config.toml
intermediate_size = 2688
parallel_block = false
init_std_up = 0.0166
beta2 = 0.95
lr_head = 0.00552
doc_mask = true
train_tokens = 906800000
max_steps = 6919
dataset = "wikipedia_en"
Each number is 128 + 32 x the weight over its row's rms, rounded and kept within 0 to 255. Layers, rows and columns count from 0. The size above them is the row's rms in percent of the matrix's.

# layer 5 MLP up, 2688x448, rms 0.0342, rows 0-104, columns 384-447
size [ 34 123  36  43  37  96  62 136  43 139  42  45 136 107 136  40  43 131  89  37 117  37 105 114 148  36 141 151  38 108 111  35 103  80 144 149 122 141 109 143  37  41 116 118  76  36  39  47 100 120 118 125 120  51 124 125  36 114 130  40 105  43 124 115 128  36 126 113 148 115  42  68  36 124  77  37  41 115 123 135 133 138  63 118 111  36 107  39  39 125  36 120  36  91  35 129  36 111  40 114  40 142 102  41  37]
[[170 134 127 157 110 139 127 140 177  93 157 170 115 104 129  97  85  80  72 150  77 169  56 118 116 121 119  72 103 140 147 180 145 128  80 121 180 148 121 135 174  56 126 126  88 149 182 168 103 127  93 137 111  93 114 110  95 152 109  68 113 143 165 120]
 [ 77  91 126 149 168 112  89 177  82 102 116 109 133 115  44 108 101 119 185 220 175 113 171 147  97 101 104 161 135 120 151 155  94 129 141 126 148 169 110 172 139 141  80 167  71  88 116 157  98 184 126  95  91 225 147 104 155 154 204  62 158  64 153 143]
 [122 114  68 125 186 159 118 180 107 155 138 111 117 135 178  65 103  78  92  93 100 147 117  97 119 121 147 129  91 151 126 108 159 140 133 132 143 127 118 124 175 116 118  68 121 126 154  86  99 184 142 169 110 152  65 141  98 121 132 123 163 116 147  79]
 [ 84 181 142  86 148 166 154 135 111 103 102 137 111 114 152 171 158 168 107  86 133 124  99 150 147 165 152 105  84 130 137 112 104 154 169 142 189 154 110  85 131 120 102 160 124 152 129 114  73 181  57  69 118 146  89 103 109 159 126 109 119 152 132 184]
 [ 77 191 169 145 106 125 132 113 116 131 126 148  81 142 112 145 105 163 115 172 112 162 116 125 143 114  97 118  80 123  92 132 146 167 149 123 124 167 146 129 189 148 155 140 144  74 112 105 126 138  93 162 132  80 134 109 127 156 118 155 159  85 108  94]
 [ 75  93 126 179 104 133 111 161 129 139 163 154 130 141 111 111  48 160 124 106 106 160 160 154 151 170 164  63 126 104 148 123 156 132 120 102 196 136  75 153 140  65 134  94 103 180 113  83 185 154  98 192 155 182 154 124 187 101  98 137  82  88 129 152]
 [127 118 181 157 145 123  95 160 156 131  83 152 128  69  37 167  99 107  84 190 194  84 145 120 140  68 109 112  65  87 134 127 128  87 122 131 177 129 145 128 144  76  73  96 137 136 142 172 121 103 146 118 166 135 114 111 154 129 130 142  81 116 123 167]
 [133 163 121  77  93 103  95 176  91 136 117 100 124 119 132 134 130  84 124 185 197 138 157  97 144 119  72 146 148  91 125 133 164  98 191 155 128 127 156 140 136 155 101 186 132 125  95 155 150 102 141 140 158 121 155 137 143 121 162 111 132 123 152 133]
 [124 134 129 149 159 141 127  77 202 145 162 119 129 143 115 147 143  60  67 181  98  88 165 154 140 124  95 138 192 171 119  96  64 150 125 125 242 143 120  99 160 169 134 152 145  79 126 143 136 146 122 201  85 120 140  99 115 131 138  61 122 148 146 165]
 [ 82 129 119 145  73  61 145 125  84 159  51 174 150 132  74 133  61 131 131  99 125 163 184  98  72 131 121  96 174 116  61  92 148 136 142 113 166 113 184 104 136  78 146  80 109 101 133 109 169  98 116 113 190 170 139 148 127 141 146 171  93 132 127  72]
 [113 104 134  72 128 158 124 129 144  73 170 107 118  96  74 130  69  94 101 138 129 139 166 109 172  94 154 144  67 184 138 124  58 168 149 121 121 144 153 173 148 242 126 146 137  99 141 158 144  78  88 138 101 117 179 153  85 156  92 139  98  87 181 129]
 [133  96 117  87  83  51 126  36  80 136 185 164 110 141 137 101 166 128 167 150 136 189  46 111 158 132 144 110  69 120 100 101 108 108  94 149 177  98  50 104 124  89 113  98 122 165 119 114 107 147 163 148 129 142 111 118 103 124 109  72 138 149  99  78]
 [120  41 147 197 126  86 128 123 100 148 188 217 145 109 141 146 121 122 112 161 147 169 129 129 140  56 134 161 141 204 132 118 116 124 106 119 127 131 131 165 111 135 120  56 155 179 165 219 128 148  99 131 147 118 189 110 134 159 181 141 126 145 119 151]
 [ 44 129 169 141 170 142 104 122 158 140 139 154 102 100 113 114  92 157 171 148 165 145 128 135  68 133 139 193 115 130 123 158 159  91 101 139 102  95 162 151 154 139 133  74 175 134 152 146  59 130 117  79 145 144 125 174 136 144 209 122 177  76 174 126]
 [ 84 150 121 132 109 117 152 200 115 155 107 167 165 142 105 136 140 127 155  92 162  90 116 150 194 128 158 131 165 134  53 139 142 121 118 150 178 119 151 174 149 152  59 107 163  81 178  93 121 107  89 154 140 138 184  70  95 165 114 130 102 110 119 139]
 [109 116 145 108 132 163 130 128 146 165 180 162 102  86  81 139  64 184 139 116 100 166 124 131 106  99 129 126 131 101 153 161 100 111 123 214 184 114 137 146 129 142 107  86 103  81 160  92 116 171 144 139  97 170 123 145  87 147 116  82 152 134 111 144]
 [177  94 105  77 155 117 143 151 172 115 163 115 113  39  96 167  87 146 192 147 190 137 123 113  94 102 131 136 179 182 154 158 107 114 118 178 101 130 152 166 176 139 212 127 126 121 136 186  93 179 208 115 123 129 102 136  49 108  71  96 118  62 105 162]
 [102 107 123 147 108 123  96 117 135 131 128 147 108 168 138 122 195 153 141 115 151 164 138 113 106  94 115 147 177 133 110  89 125 116 147  51 122 120 181 117 134 147 145  62 122  71 184 105 153 155 167 119 154 188 131 141 121 130 115 130  79 115  82 156]
 [108  86 168 148 148 110 103 122 132 113  66 132 172 114  83  88 164  96 115 164 131 122 102 140 129 108  60 122 128 147 146 130  85 112 129 120 190 109 158 116 126 108 142 122 171 117  89 159 110 140  53  98 137 150 105 157 150  89 146 110 178  88 137 117]
 [119 140 118 152 157 173 177 120 115 143 165 115  96  95 141 149 120  83 169 154 127  26 176 130 143 122 140 154 119 132 153  94 161 110 114 147  81 124 116 151 112 130  93 125 138  96 166 123 127 101  85 171 155 190  76  97 156 139 146  78  95 118 138 191]
 [ 43 146 145 110 126 129 112 145 133 123  82 119 120 162 199 117 131 146 187 186 153 181 117 105 133  80 163 148 154 105 105  91  86 176 179  91 166 125 140 162 161 116 106 111 127  84  97 111 109 178 153 116 100 152 193 101 155 168 142 154  97 103 149 151]
 [108 138  98 104  43 112 113 141 146 106 116 118 112 115 131 118  75 120 118  98 129 113 206 158 156 121 145 121  58 128 127 111 130 133  73 150  64 115 131 147 156 117 122  91 141 143 161 209 170 131 106 102 102 140  82 138 196 122 106 105 133 127 156 113]
 [123 111 128 150 102 176 142 167 149 137 175 177 157  76 158  91 151 108 119 102  92 125 139 125 177 104 140 182 155 158  70 192 111 144 135 176 140  76 152 108 126  99  86 133 146 108 142 118 129 150 167 155 176  89 154 126 114   8 124 102 150  96 138  63]
 [111 129 181 155 108 103 119 169 105 102 118 180 138 168 150 119 127 128 142 165  89 184 150  91 159 100 100 172 120 151 191 134 180 158 109 153 153 122 113 142 140 106 130 152 118 128  98 119  51 202 100 104  99 121 159 194 156 106 104 126 118 141 171  87]
 [118 128 123  86  74  62  91 101 106 142  84 143 132 150 104 124  99 101  93  96  94 110 133  81  77 142 134 132 155  88 154  96 124 166 101 123 131  81  52 140 149 158  78 174 100 100 106  99  75 173  79 192 179 100 115 162 116 144 121  72 105 118 111  96]
 [144 188 113  93 183 133 140 171 142 164 111 122 152 104 157 149  83 173 145 143 119 141 111 149 150 184 137 165 111 117 117 170 187 113 144  97 140 133 146 117  72 119 133 134 134 118 167 121  95 111 106  99 146 158 140 142 147 110 164 111  80  98 115 157]
 [ 81 129 129 180 142  85 158 110 125 150 106 144 114  97 184 122 153  98 143 143 155 113 132 101  96  91 118 143 168 175 184 158 122 134 144 165 140  73  96 170 107 145 117 142 101  87 124 116  63 136 101  56  83 131 137 134 116 129 189 125 143 162  85 185]
 [107 152 170 135 154 112 134 165 104 120  84 117 191 102 101 185 132  95 113 114 131  72 119 123  96 118 124 156 128 116  94 123  93  79 188 172 160  69 100 142 172 138 146 133 166 104 153 135 153 140 130 171 181 109 118 169 151 137 185 128  68  91 127 111]
 [100 114 150 134 140 107 140 188 214 165 125 137 167 145 112 161 141 177  93 107 115  97 122 103 123  63 139 106 183 143 137 136 116  90 125 178  99 129  77 137 168  66 142 129  96 117  71 128 108 175 101 142 166 143 145 157 134 134 166 155 129  87 118 147]
 [ 72 100  59 188  83 157  93  59 135 113 132 158 113  71 118 169 128  69 103 147 170 188 105  96  82 176 110 109 140 135 202 128 107  65 168  85 121 180  82 145 108 124  82  86  74 106 116 133 134 128 132 143 166  70  84  98 132  89 115  62  85  59 115 137]
 [114 113 140 199  94  95 119 109 123  83 168 135 122 142 135 160 101 155 172 115 139 209 127 148 187 143 117 112 161 123 162  46 162 124 171 124 149 130 148 156 201 114 147 128 163  93 176 138 161 158  89 123 201 106  80 220 161  87  98 123 103 106  95 125]
 [164 148 180  92 144 150 153 160 189 166 115 127  56 142 174 141 156  62 110 155 166 127 160 101 105 119 102 137  99 126 153 116  86 123 125 102  83 182 104 142 180  93 114 108 103 132 144 136 124 153  76 109 170 117  96 156  85 126 137 166  68 181  76  98]
 [ 76 123  61 171 150 157 151 137 121 119 109 135 121 161  95 115  96  84 129 170 112  91 145  91 118  52 126 152 135 180  62 161  89 149 117  77 130  78 117 114 140 117 124 136 125 107  99 157 119 130 151 139 147 107 198 133 148 139  84 101 114 126 124 100]
 [156 113 139 125 160 140 119 133 115  91 116 149 126 148  83 150  86 131 109 132 140 161 106  97 194 146 143 146 178 129 170 107 122 189 109  47  98  99 107 144 146 139 134 135 109 168 144 102 153 141 148  98 122 134 126 119 187 122 143 116  71 122 161 104]
 [111 172  98 135 128 122 158 155 120  46 161 123 139 125 147 180 116 120 115 131 120 154 120 126 133 146 141 112 107 101 124 113 162 167 127 139 181  98  93 130 179  86 135 122 112 158 135 160 133 114 155 133 152 107 127 125 187 155  91 118 122 152 163 146]
 [ 74 111 191 179 126  69 147 125  81 166  93 174 181 161 118 170  73 139 154 112 150 109  97  84  95 181 144 178 146  97  82 116  92 174 119 129 140 111 105 133 103 148 115  95 122 134 120 101  99 143  68 198  95 160 134  96 145 156 126 116 133 120 211  47]
 [ 83 117 182 117 158 128 135 121 179 138 109  92 119 105  72 109 134 117 115 135 162 117 119  84 154 102  71 125 137 112 107 155 129  93 119 119 148 124 150 182 178 136 136 113 181 150 173 128  89 118 145 141  91 127 146  78 110 119 145 144 113 143 119  93]
 [ 99  53 118 140 176  89 186 131  72 135 131 132 124 141 168 130  81  96  99  89 114 143 116  63  68 154 127 145 169 131 158 185 128 154 130  86 121 130 112  96  86 180 148 145  61 104 100 128 142 105 117 138 166 111 123 195 143 118 166 105 102 132 143 137]
 [138 145 169  98 180 144 149 123 135 159 156 144 117 171 119 128 123 174 202 165 139 144  96 139 160  90 141 132 141  92 119 134 167 127 178 198 107 146 166 118 179 140 156 141 163  87 152 135 113 196 102 133 150 111 155 148 172 132 111 100 156 164  99 121]
 [168 101  72  74  98  98 115 113 183 100  55 104 104 150 122 124  85 110  98  95 132 169 150 177 156 106 147 103 155  98 151  93 170 202 158 165 129 123 187 100 148 102 141 163  66 106 194 155  84 167 157  80 159 151 135 120  96 163 100  74 110 122 102 111]
 [150 136  37 177  94  68 105 125  84 140 134 130 125 158 137 123 112 206 140  90 136 165 111 147  64 133 166 156 140  84 116 130 170 164 143  76 118  94 125 166 101 130 176 165 190 122 132 126 102 158 168 144  96  92 188 146  74  84 180 167 154 106 149 185]
 [131 105  86 172 159 148 135 111 111 125 112 125 203 142 113 122 114 153  93 115  86 144 174 143  99 152 108 152 188 190 101 130 116 123 143 135 142 141 189 155 199 188 169 150 169 104 121  78 151 140 114 138 105 108 142 107  88 135 156 149 130 111 161 132]
 [118 128 131 151  79 133 123 188 145 185 172 133 120 144 167 160 119  75 125 186 100 114 132 126 149 143 150 107 176 150 114 128 113 165 184 134 159 153 104 162 114 132 139 101 178 106  47 136 174 128 114   8 169 116 131 140 122  72 217 154 115 171 125 167]
 [ 88 116  90 111 142 146 149 129 114 106 107 147 157  86 110 116 120 128  66 159 149 179 135 124 191 103 166 110 152 153 141 162 155 116 165 145 150 108 157 134 155 127 174 175  95 102 143 123 129 133 163  98 131 117 185  70 122 139 132  73  53  98 156  49]
 [143  99 133 104 152 169 169 162 138 136 122 149 164 136 139 146 131 162 162 165 184 226 115  82 144 104 145 105 100 110 146 181 105  87 175 142 147 101 100 127 156 138 144 154  59 105 143 101 152 155 156 113 135 113 103 108 225 132 187 147  84 199 142 157]
 [ 87 172 138 143 125 131 133 111 175  98 132 185 121 147 171 123 116 119 180 103  86 128 135 110  96 152 145 136 122 117 123 165  91 135 141 173 158  83 119 169  72 121 148 124  88 144 133  83 144 127  78 116 154 136 148 130  91 153  86 143 108  90 141 165]
 [142 110 108 144  91 108  94 103 138 154  61 122 116 163 164 144  88 136  68 137 110 160 153 121 135 159 135 148 123 121 140 161  74 119 138 173 149 169 138 128 148 128  91  97 167 154 190  94  92 148 119 184 128 102 112 137  68 123 128 108  89  92  98 157]
 [213  82  98 173 131 127 104 131  61 107 171 110 191 109 132 131 136 174  77 136 101 182 149 140  64 117 119 174 130 117  96 105 172 123  89  83 122 172 160  81 159  97 154  99  79 153 179 136 106 159 140 157 153  97 122 143 144 138 124  83 189 188 126 117]
 [134  84 105 127  84  87 125 130 145 133 108 122  85 155  81 177  78 126  88 109 149 131 146 120 162  89 136  68 147 144 162 113 121 222 146  76 174 171 107 150 102 162 154 109 155 136  87 111 154  98 119 138 160 118 144 127 142 138 111 100  66 207 139 111]
 [124  86 139 165 170 106  97 171 127 128 118 184 116 100 167  82 114 131 124  98 152 116 143 165 180 110 136 117 119 185 134 126  81 108 136  86 121 128  58 133  98 157  76 135 125 102  97  95 119 138  99 131 163  85 203 136 100 119  90 131 113 164 147 131]
 [152  92 122 105 142 159 157 122 145  96  95 132 143 140 142 100 122  96 127 101 191 163 131  77  80 134 124 103 105 124 157 109 139  94 117  98 140 175 137 166 147 154 147 164 122 165 211 130  72 147 177 170  95 102 181 108 141  81 133  58 132  96 168 100]
 [138 126 172 136 126 126 126 102  88 100  75 200 159 122  64 102  96 140 170 114 122 125 133 105 112 123 185 156 156 145 116 169 165  93 157  95 126  93 161 116 143 113  89  95  99 133 150 119 161 135 109 127 142 163 155 154 130 131 113  76  60 111 137  81]
 [160  77  92 108 150 119 189 112 116 145 156 100  76  99  75 138 134 130 111  86 163 104 148 133 191 132 136  91 151 136  85  97 105 154 138 115 213 129 175 164 140 127 135 127 115 137 170  98 155  94 131 170 161  97 148 189 136  59  56 121  70 190 131 104]
 [154 115 148 151 133 178  83 125 132 161 144 121 138 118 115 130  60 109  86 140  92 143 181 129 122 164 103 121 110  95 146  96  86 130 160  94 139 131 158 170 147 113  83 170 105  94 135 155 116 125 123 142 147 183 162 182 139 100 141 174  98 109 112 137]
 [128  95 145 188 138 108 121 151 168 135 164 123  76 106 114 174 134  82 108 112 111 141 133 124  93 196 201 174 154 148  61 128 149 171 181 168 164 109 105  98 156 148 119  75 125  94 121 121 195 124 136  37 184 151  74 167 147  69 149 113 157 145 100 135]
 [ 65 124 140 140  99 102 109  85  78 109 128 132 180 102 119 169 174  91 128 175 177 108 135  99  56  94  77 160 146  96  84 139  96  83 145  94 177  94  80 171 133 147  92 114 167 143  97 226 151 135 150 156 137 107 152  84 109 121 120 118 123 110 149 143]
 [143 137 105 117 166 166 153 178 129 158 148  86 193 134 107 179 162 236 143  80 139 141 129 162 150 145 164 150 135 111 143  94 151 125 110 148 134 122 144 126 154 113 107 156  65  85 128 148 120 133 209 125 139  94 229 147 115 143 157 170 141 146 137 139]
 [103  57 131 161 142 117 141  93 101 166 149 159  99  95  84  98 142 151  85 154  97 157 130 128  76  82 131 143 153 108 142 127 153  58 188  85 126 174 157 139 117  99 146  52 140 133 138 131 152 143  59  89 131  93 146 133 115 202 111 111  86  76 115 166]
 [112  94 159 151 131 129  79  84 123 162 165 148 131  53  87 147  65  84 117 100 184  95 153 135 122  31 133 105 150 165 152 102 133 107 115 123 110 155 177  81  60 157 157 141 163 148 142 152 121 192 111  81 172  84 178 161 106 120 177  63 167 166  89 118]
 [ 90  94 136  56 189 102 196 118 128 136  78 135 148 128 117 167 132 180  86 123 133  57 129 168 195 154 156 233  88 135 145 123 114 127 106 139 135 127 137 138 134 153 171 112 136 170 173 244 153 125 120  82 141 123 112 146 189 158 120 123 144 133 109 138]
 [ 84  94 146 214 154 122  21 154 125  80 117 151 107 126 188 145 140 134 140 166 139 172 164  56 121 113 133 160 142 122 170 105 135 183 149 123 130  97 120 125 188 146 157 109 136 112 145 160 149 134 111 121 165 131  90 131 129 123 146 105 136  77 138 160]
 [110  66 170 121 138 126 122  63 151 128 128 140  95  93 150 194 190 176 190 103 101 149 182 149 173 152 144 125 122 187 132 135 155 121 139 149 197 142 125 160 193  93 141 136 145 147  77 119 133 100  87  83 154 139 141 169 117 106 159 108  98 120 124 122]
 [153 103 131 170 171  84  83 126 116 141 151 170 141 140  68 136 125 116 133 148 160 110  97 137  85  61 162 119 167 114  81 133 119 161 137 117 156 112 117 132  80 108 104 128 158 117 123 145 199  86  90 163 178 123  87  97 120 108 128 136 141 139 135 127]
 [ 90 174 105 181 128 128 129  88 151 152 129 215 111 114 149 126 142 146 119 126 140 142 121 134 108 174 224 187 150 124  76 125  94  86 105 153  78  78 116 122 164 144  77 101 104  98 136 135  96 122 112 134 128 142 110 128 145 135 177 104 102 131 147 127]
 [129 114 137  99 197 128 151 117 109 133 163 153 117 153 139 104 106 107 101 139 102 128 135 158 120 144  74 153 101 126 161 189 137  53  71 150 110 148 143 165  99 184 101 143 155  64 108 189  74 109 123 133 130 152 173 181 152 120 126 163 173 159 157  96]
 [ 96 150 146 178  97 102 183 161  97 115 117  98  92 135 130 141 164 176 194 124 112  71 115 144 121 111 143  86 164 140  87 148  85  68  67 127 134  82 161 148 120 144 177 122 180 114 146  88 111 137 126 102 147 154 155 160 106 127 126 125 192 102 143 107]
 [142 116 119 146 122 101 172 166 151 126  82 160 113 105 159 116 136 156 109 126 118 155 181  77 143 120  70 106 116 135 175 126 180 196 160 124 167 121 107 150 139 125 133 172 106 113 160 137 115 146 156 164 102 129 155 130 127 157 113 101  64 172 193 108]
 [181  86 109 126  88 119  85 170 174 109 130 122  79 171 180 126 101  73 119 194 146 106 143 100 100 211 127 169 143 100  98 114 101 172  99 125 118 213 104 138 111 112 166 152  97 109 113 150 163 159 199 126 113 128 141 111 132 131 171  98 111  81 120 165]
 [ 74 125  75 170  72 136 128 161 117  73 102 151 163 142 145 125 145 149  95 149 156 145 137  77  99 162 156 147 154 151  69 154 101 159 117 128 140  95 114 151  92 125 142  94 132 125 119  85 149 167 155 182 144 142 142 144 140 140 139 113  88 122 145 100]
 [123 101  75 108 119 136 111 127 152 131  52 143  76 138 151 132 141 185  74  87 183 129 114 212  75  94 107 146 148 137 121 131 141 112 112  91 125 151 129 132  71 192 183 149 165 184  99 132 159 190 134 126 166  95 125 118 145 139 133 100 113 130 159 199]
 [134 158  99 149  99 161 118 184 112 154 134  38  78 148 141 132 120 138 110  83  98 141 188 129 145  76 111 150 141 131 102  83 115 125 142 134 126 106 126 165 134 167 118 175 104 130 133 122 132 147 106  99 160 105 108  95 200  94 106 162 131 138 137  98]
 [153 155  77  63 189 143 132 168 105 120 143 126 133  78  42 190 165 104 111 135 172 115 141 124 143 151 157 105  88  83 151 120 104  66  62  78 124 195 151 102  59  62  76 127 103 125 104 131 121 131 178 167 179 152 115 151 173  97  98 147  76 132 102 119]
 [ 78 160 152  76 137 145  98 118 144 150 120 146 130 172 108  90  87 124  92 135 111 137 121  97 137 163 163 109 169 151 118 119 124  95 120 106 140 150 152 147 146 105 142 124 112 188 178 136 144 124  98 129 140 101 151 135 121 113 149  91 126 118 166 107]
 [114 113 116 113 114 111 134 108  94 104 114 159 172 101 135 131 110  89 104 133  96 109  91  73 126 140 129 157 159 148 121 170 132 149 124 102 118  82 216  96  67 167  88 150  88  88  55  69 118 111 156 142 183 172  82 175 130 109 113  81 145 197 123  45]
 [125 163 159  95 107 153 106 105 169 160 157 114 112 114 137 165 140  93 103 146  72 117 116  56 115 115 144 115 153 120 115 155 147 115 111 162 205  55 105 147 128 132 101 162 153 139  98 196 193 156  58  95 113  77 154 127 149  70 137 116  87 124 152 143]
 [125 188 191 143 135 110  72 111 110 170 162 125 134 137 108 137  95 157 136  78 104 156 126 135 115 119 132 102 139 137 108 148  96 138 117 118 186 111 174 112 108 154 191  89 118 131  84  78 173 144  73 150 158 182 119 127 235 117  96 114 132 120 133 133]
 [ 59 126 135  94 136 178 167 153 116  75  93 132 105 148 152 170 111 182 161 105 136 173 138 168 134 159 144 100 128 113 147  52 172 119 124 144 136 114 127 155 138 153 153 188 135 160 107 109 107  95 153 160  97 129 133 115  96  91 139 147 113 121 132 158]
 [157 117 211  78 152 131  84 146 163 139 102 158  68  88 169 152 160 176 130 104 176 134 103 127 136 167 146 180 122  93 137 124 102  77  91  61 136 146 122 146  81 167 173 147 147 135 212 113 120 112 149 114 100 138 117  99 136  77 116  85 129 113 128 125]
 [139 106 126 143 133 119 146  62 139  91 134 137  58  82  87 142 152 109 162 111 100 182 151  96  84 125 130 134 149 167  97 149 175 179 125 158 117 147  78 100 130 117 156 113 108  99  96 102  78 144 172 114 176 119 157 101 162 166 111 131 103 130 160 134]
 [134  76 113 148  75 123 180 157 101 161  75 168  99 168 166 149 113 146  81 142 133 107 166  84 125 137  76 161 136 180 169 120 155 227 112 112 151 206 209 138 121 182 138 115 106 103 140  58 152 176 135 127 128 180 129 168 143 135  81  88  30 160 124 130]
 [126  97 156 121 173  77  81 111 123 102 129 199 191  95 128 119 129  91 114 128 145 122 133 140  75 129 109 188 134 133 118 129 132  82 117 147 156 108  86 129 132 131 106 147 114  76 146 199  98 127 102 139 162  99 123 123 157 179 101  82  93  90 155  72]
 [142 120 151 134 154  97 174 188 159  92 115 142  70 174 139 108 155 148 126  70 176 126 116 148 198  95 131 157 140 118 170 117 109 145 131 149 143 114 131 122  79 143  98 142 150 127 142 107  59 155  98 122 157  89 174 190 136 106  99 148 114 133 117 168]
 [118 132 126 159  80  57 152 106 145 156 137 152 103 113 124 109  99 147 158 108 176 117 171  65 128 207  98 116 121  68 124 154  53 140 171 112 155 137  82 104 101 153 118 152 100  88 133 135 116 109  67 128 144 142  80 110 145  99 146 128 153 114 155 177]
 [113  96 102 148 132  86 136 152 156 131 108 195 102  98 110 157 117 139 161 172 164 185 147 112 147 107 134 128 204 126 166 155 117 150 198 105 189 109 125 185 139 117 137 104 126 137 159 135 144 148 157 137 148 137 187 170 196  87 130  69  80 124 145 105]
 [139 149 132 135  92  86 116 179 152 126  81 120 142  65 100 125 175 130 143 139 123 132 144 130 135 137 115 156 116 130 122 198 150 112 161 137 176 136 115 206 146 100 105 109 138 187 194 143 123 100 141  93  80 117 146 141 120 116 158  98  74  85  93  63]
 [118 138 134 109 145 123  92  56 133 162  73 158 195 106 190 109 141 145 144 178 175 148 126 129 184 164 139 163  48  78 155 150 135  98  96 147 142 109 143 129  89  89 118  75 142 162 120 163 145 150  90  93 184 155 115 145 122 138  89 165 148 126 143 102]
 [122  82 135 136 108 133 108 110 187 127 121 114  78 147 151  89 109 144 140 149 159 165  90  97 119  95 103  93 139 117 126 168 127 100 103  74 105 133  95  92 106  81  71 158  90 137 143 193 104 183 141 182 184 161 113  81 147  72 105 129  76 137 163  67]
 [129 164 163 140 127 130 116 170 166 142 119 142 182 113 122  91  97 134  91 130 117 127  91  92 139 135 147  66 103 109 136 188 111 121 139 215 126 129 150 133  96 182  99  93 150  97 129 170  76 109 103 171 181 186  63 125  75 121 112 107 144 116 118 138]
 [160 150  96  85 173 107 103  90 129 146 138 157 135 109 178  73 193  93 129 148 170 100 194 133 116 152 158 128 103 101 141 117 131 124 153  84 104 117 131 139 114 123 155 124  93 147  94 205 160 146 143 135 143 171 151 126 135 161  99 124 103 184  42 109]
 [170 169  58 114 105 118 127 181  67 191  94 131 153 177 140 146 134 146 130 142 134  84 144  78 178 201 115 113 145 156 138  52  64 159  91  89  99 103 193 172 104 132 142 165 103 140 177 135 138 121 153 196 173 148 127 119 126 148 111 121  94 126 144 117]
 [123 184 164 153  72 146 152 146 116 141  76 137 164 118  69 154  75 134 108 159  95 188  60 154 119 136 128 105 110  84 146 153  57 142 145 128 177 167 133 123 173 150 142 111 120  69  62 130 160 156 127 174 165  75 149 123 163  97 143 100 136  92 127 119]
 [113 125 132 143 129 119 148 133 154 155  95 156  49 183 108 149 101 139 102 160 148 185 123 131 183 123 136  75 164  76 110 139 113 174 161 143 168 146 151 124 160 127 175  98 177  84 115 106 157 142  81  99 146 148 135  99 167 180 119 131 104 178 137 135]
 [105 130 121 181  57  69 162 146 125  26 101 118  79  94 146  78 117 127 102 115 138  84 102 137  98 124 182 119 154 137 110 143 121 138 102 118 168 135 109  77 158 115 211 105 115  71  79 152 124 145 182 151  83  83  98 114 131 156  95  84 150 106  93 126]
 [109 106 177 162 135 139 125 122  91 164 140 137 132  92  95 170 148 118 139 139 161 146 108 182 134  69 122 125 141  88 159  95 185 102 186  83 141 128 163 114  89  80 115 149 150  62 145 135 210  99 175 134 204  84  91 120 160 118 107 156 102 153 168 125]
 [143 133  88 145 158 152 127 167 117 171 144  69 119 151 180 167 122  90 167 112 163 151 174  88  84  54 155 128 153 134  96 133  50 157 109 161 150 115 139 119 103 151  65 135 143 144 146 160 147 167 162  64 154  97 109  96 156 150  98 120 113  52  74 113]
 [147 142 152  98 171  84 139 111 132 120 105  74 149 135 131  99 122 129 166 133 126 159 154  71 176 158 164 177 108 172 159 142 112 178 107 116 147 201 154 101 100 137  74  90 156 128 124 115 185 162 154 108 158  92 196 158 123 172 155 130 155 116  51 124]
 [104 125 124 150  99 102 117 155  72 161 103  96  52  75 169 129 166 169 156 109 136  97 126 177 115 115 115 151  69 145 181 164 148 117 136 158 109 103 149 169  79 116 118 139  88  92 177 201 148 148  82 129 106 106 109 112 170 114 138  98 161 105 178 124]
 [132  50 148 196 110 178 121 112 200 112  93 123  92 161 115 151 134 104 108 165 116 133 202 175 107 111 110 138 192  81 140 107 131 163 132 121 174  62 141  90 128  48 153 112 180 158  94 179 122 115 119 106 166 150  82 158 118  93 109 114  76 116 105 100]
 [134 138 197 142 120 182 122  86 148  93 145 124 132 148 108 156 149 131 133 106  54 128 186 123 107 181 132  76 118 149 126 187  84 111 136 151 145 179 124 120 118 131 182  70 184  94 133 149  70 129 143 155 142 126  78 108  87 187 116 146  96 148 117 124]
 [ 88 141 113 120 168 139 166 132 201 146 132 102  83 191 118 107 107 151 129 139 111 207  94 153 142 147 155 162 110 126 149 122 133 127 143 121 106 189 121 145 119 157 166 139 111  99 124  88  88 114  80 124 145 118 211 143 183 140 106 110 160 131 157 170]
 [136  71 123  97 191 172 169 115  91 106 117 137 129 143 108 125 162 126 140  72  91 133 128 115 135 151 150 122 181 137 129 178 121 124 129 158  62 106  90 116 127  76 126 127 117 147 119 156 151 120 148 152 174  85 101 115 196  91 159 108 117 136 174 146]
 [115  99 152  70  65  67 176 116 151 124  91 157 118 115 123 136 127 133 146 131 147 107 125  83 160 110  81 127 139  86 114 123 116 123 112 142 113 107 136 140 126 122 160 170  94 119 186 101 124 165 122 156 159 155 141 100  95  68 100  50 145 167 148  50]
 [109 115 106 182 138 142 143  56  93 107  88 175 155 102 158 151 162  95 143 162 118 176 143  45 126 118 136 173 133 172 181 145 147 175 143 115 118 163 134 142 152 167 108 179  22 120 169  97  89 196 182 122  94 150 103 136 121  95 154  45 148 106 144  87]
 [ 92 151 100 149  68  73 122 182 141 106 134 128 114 122 130 101  92 109 146 147 114 126 140 107 108 115 121  40  39 118 161 122 166 142 143 146 111  88 121 101 113 140 155 131 125 171 201 158 112 153  90  92 114 107 148 120 141 140 117 121 163 124 186 133]
 [109 150 131 184 126 105 147 192 118 117 128 139 127 163 158  78 175 106 108 142 170 130 105 190 134 149  87 118 144 122 115 156  83 125 136  96 129 148 151 112 124  85  87 196 134  95 144 113 115  85 143 161 119 157 102 157 132  88 126  59 127 125 108 125]]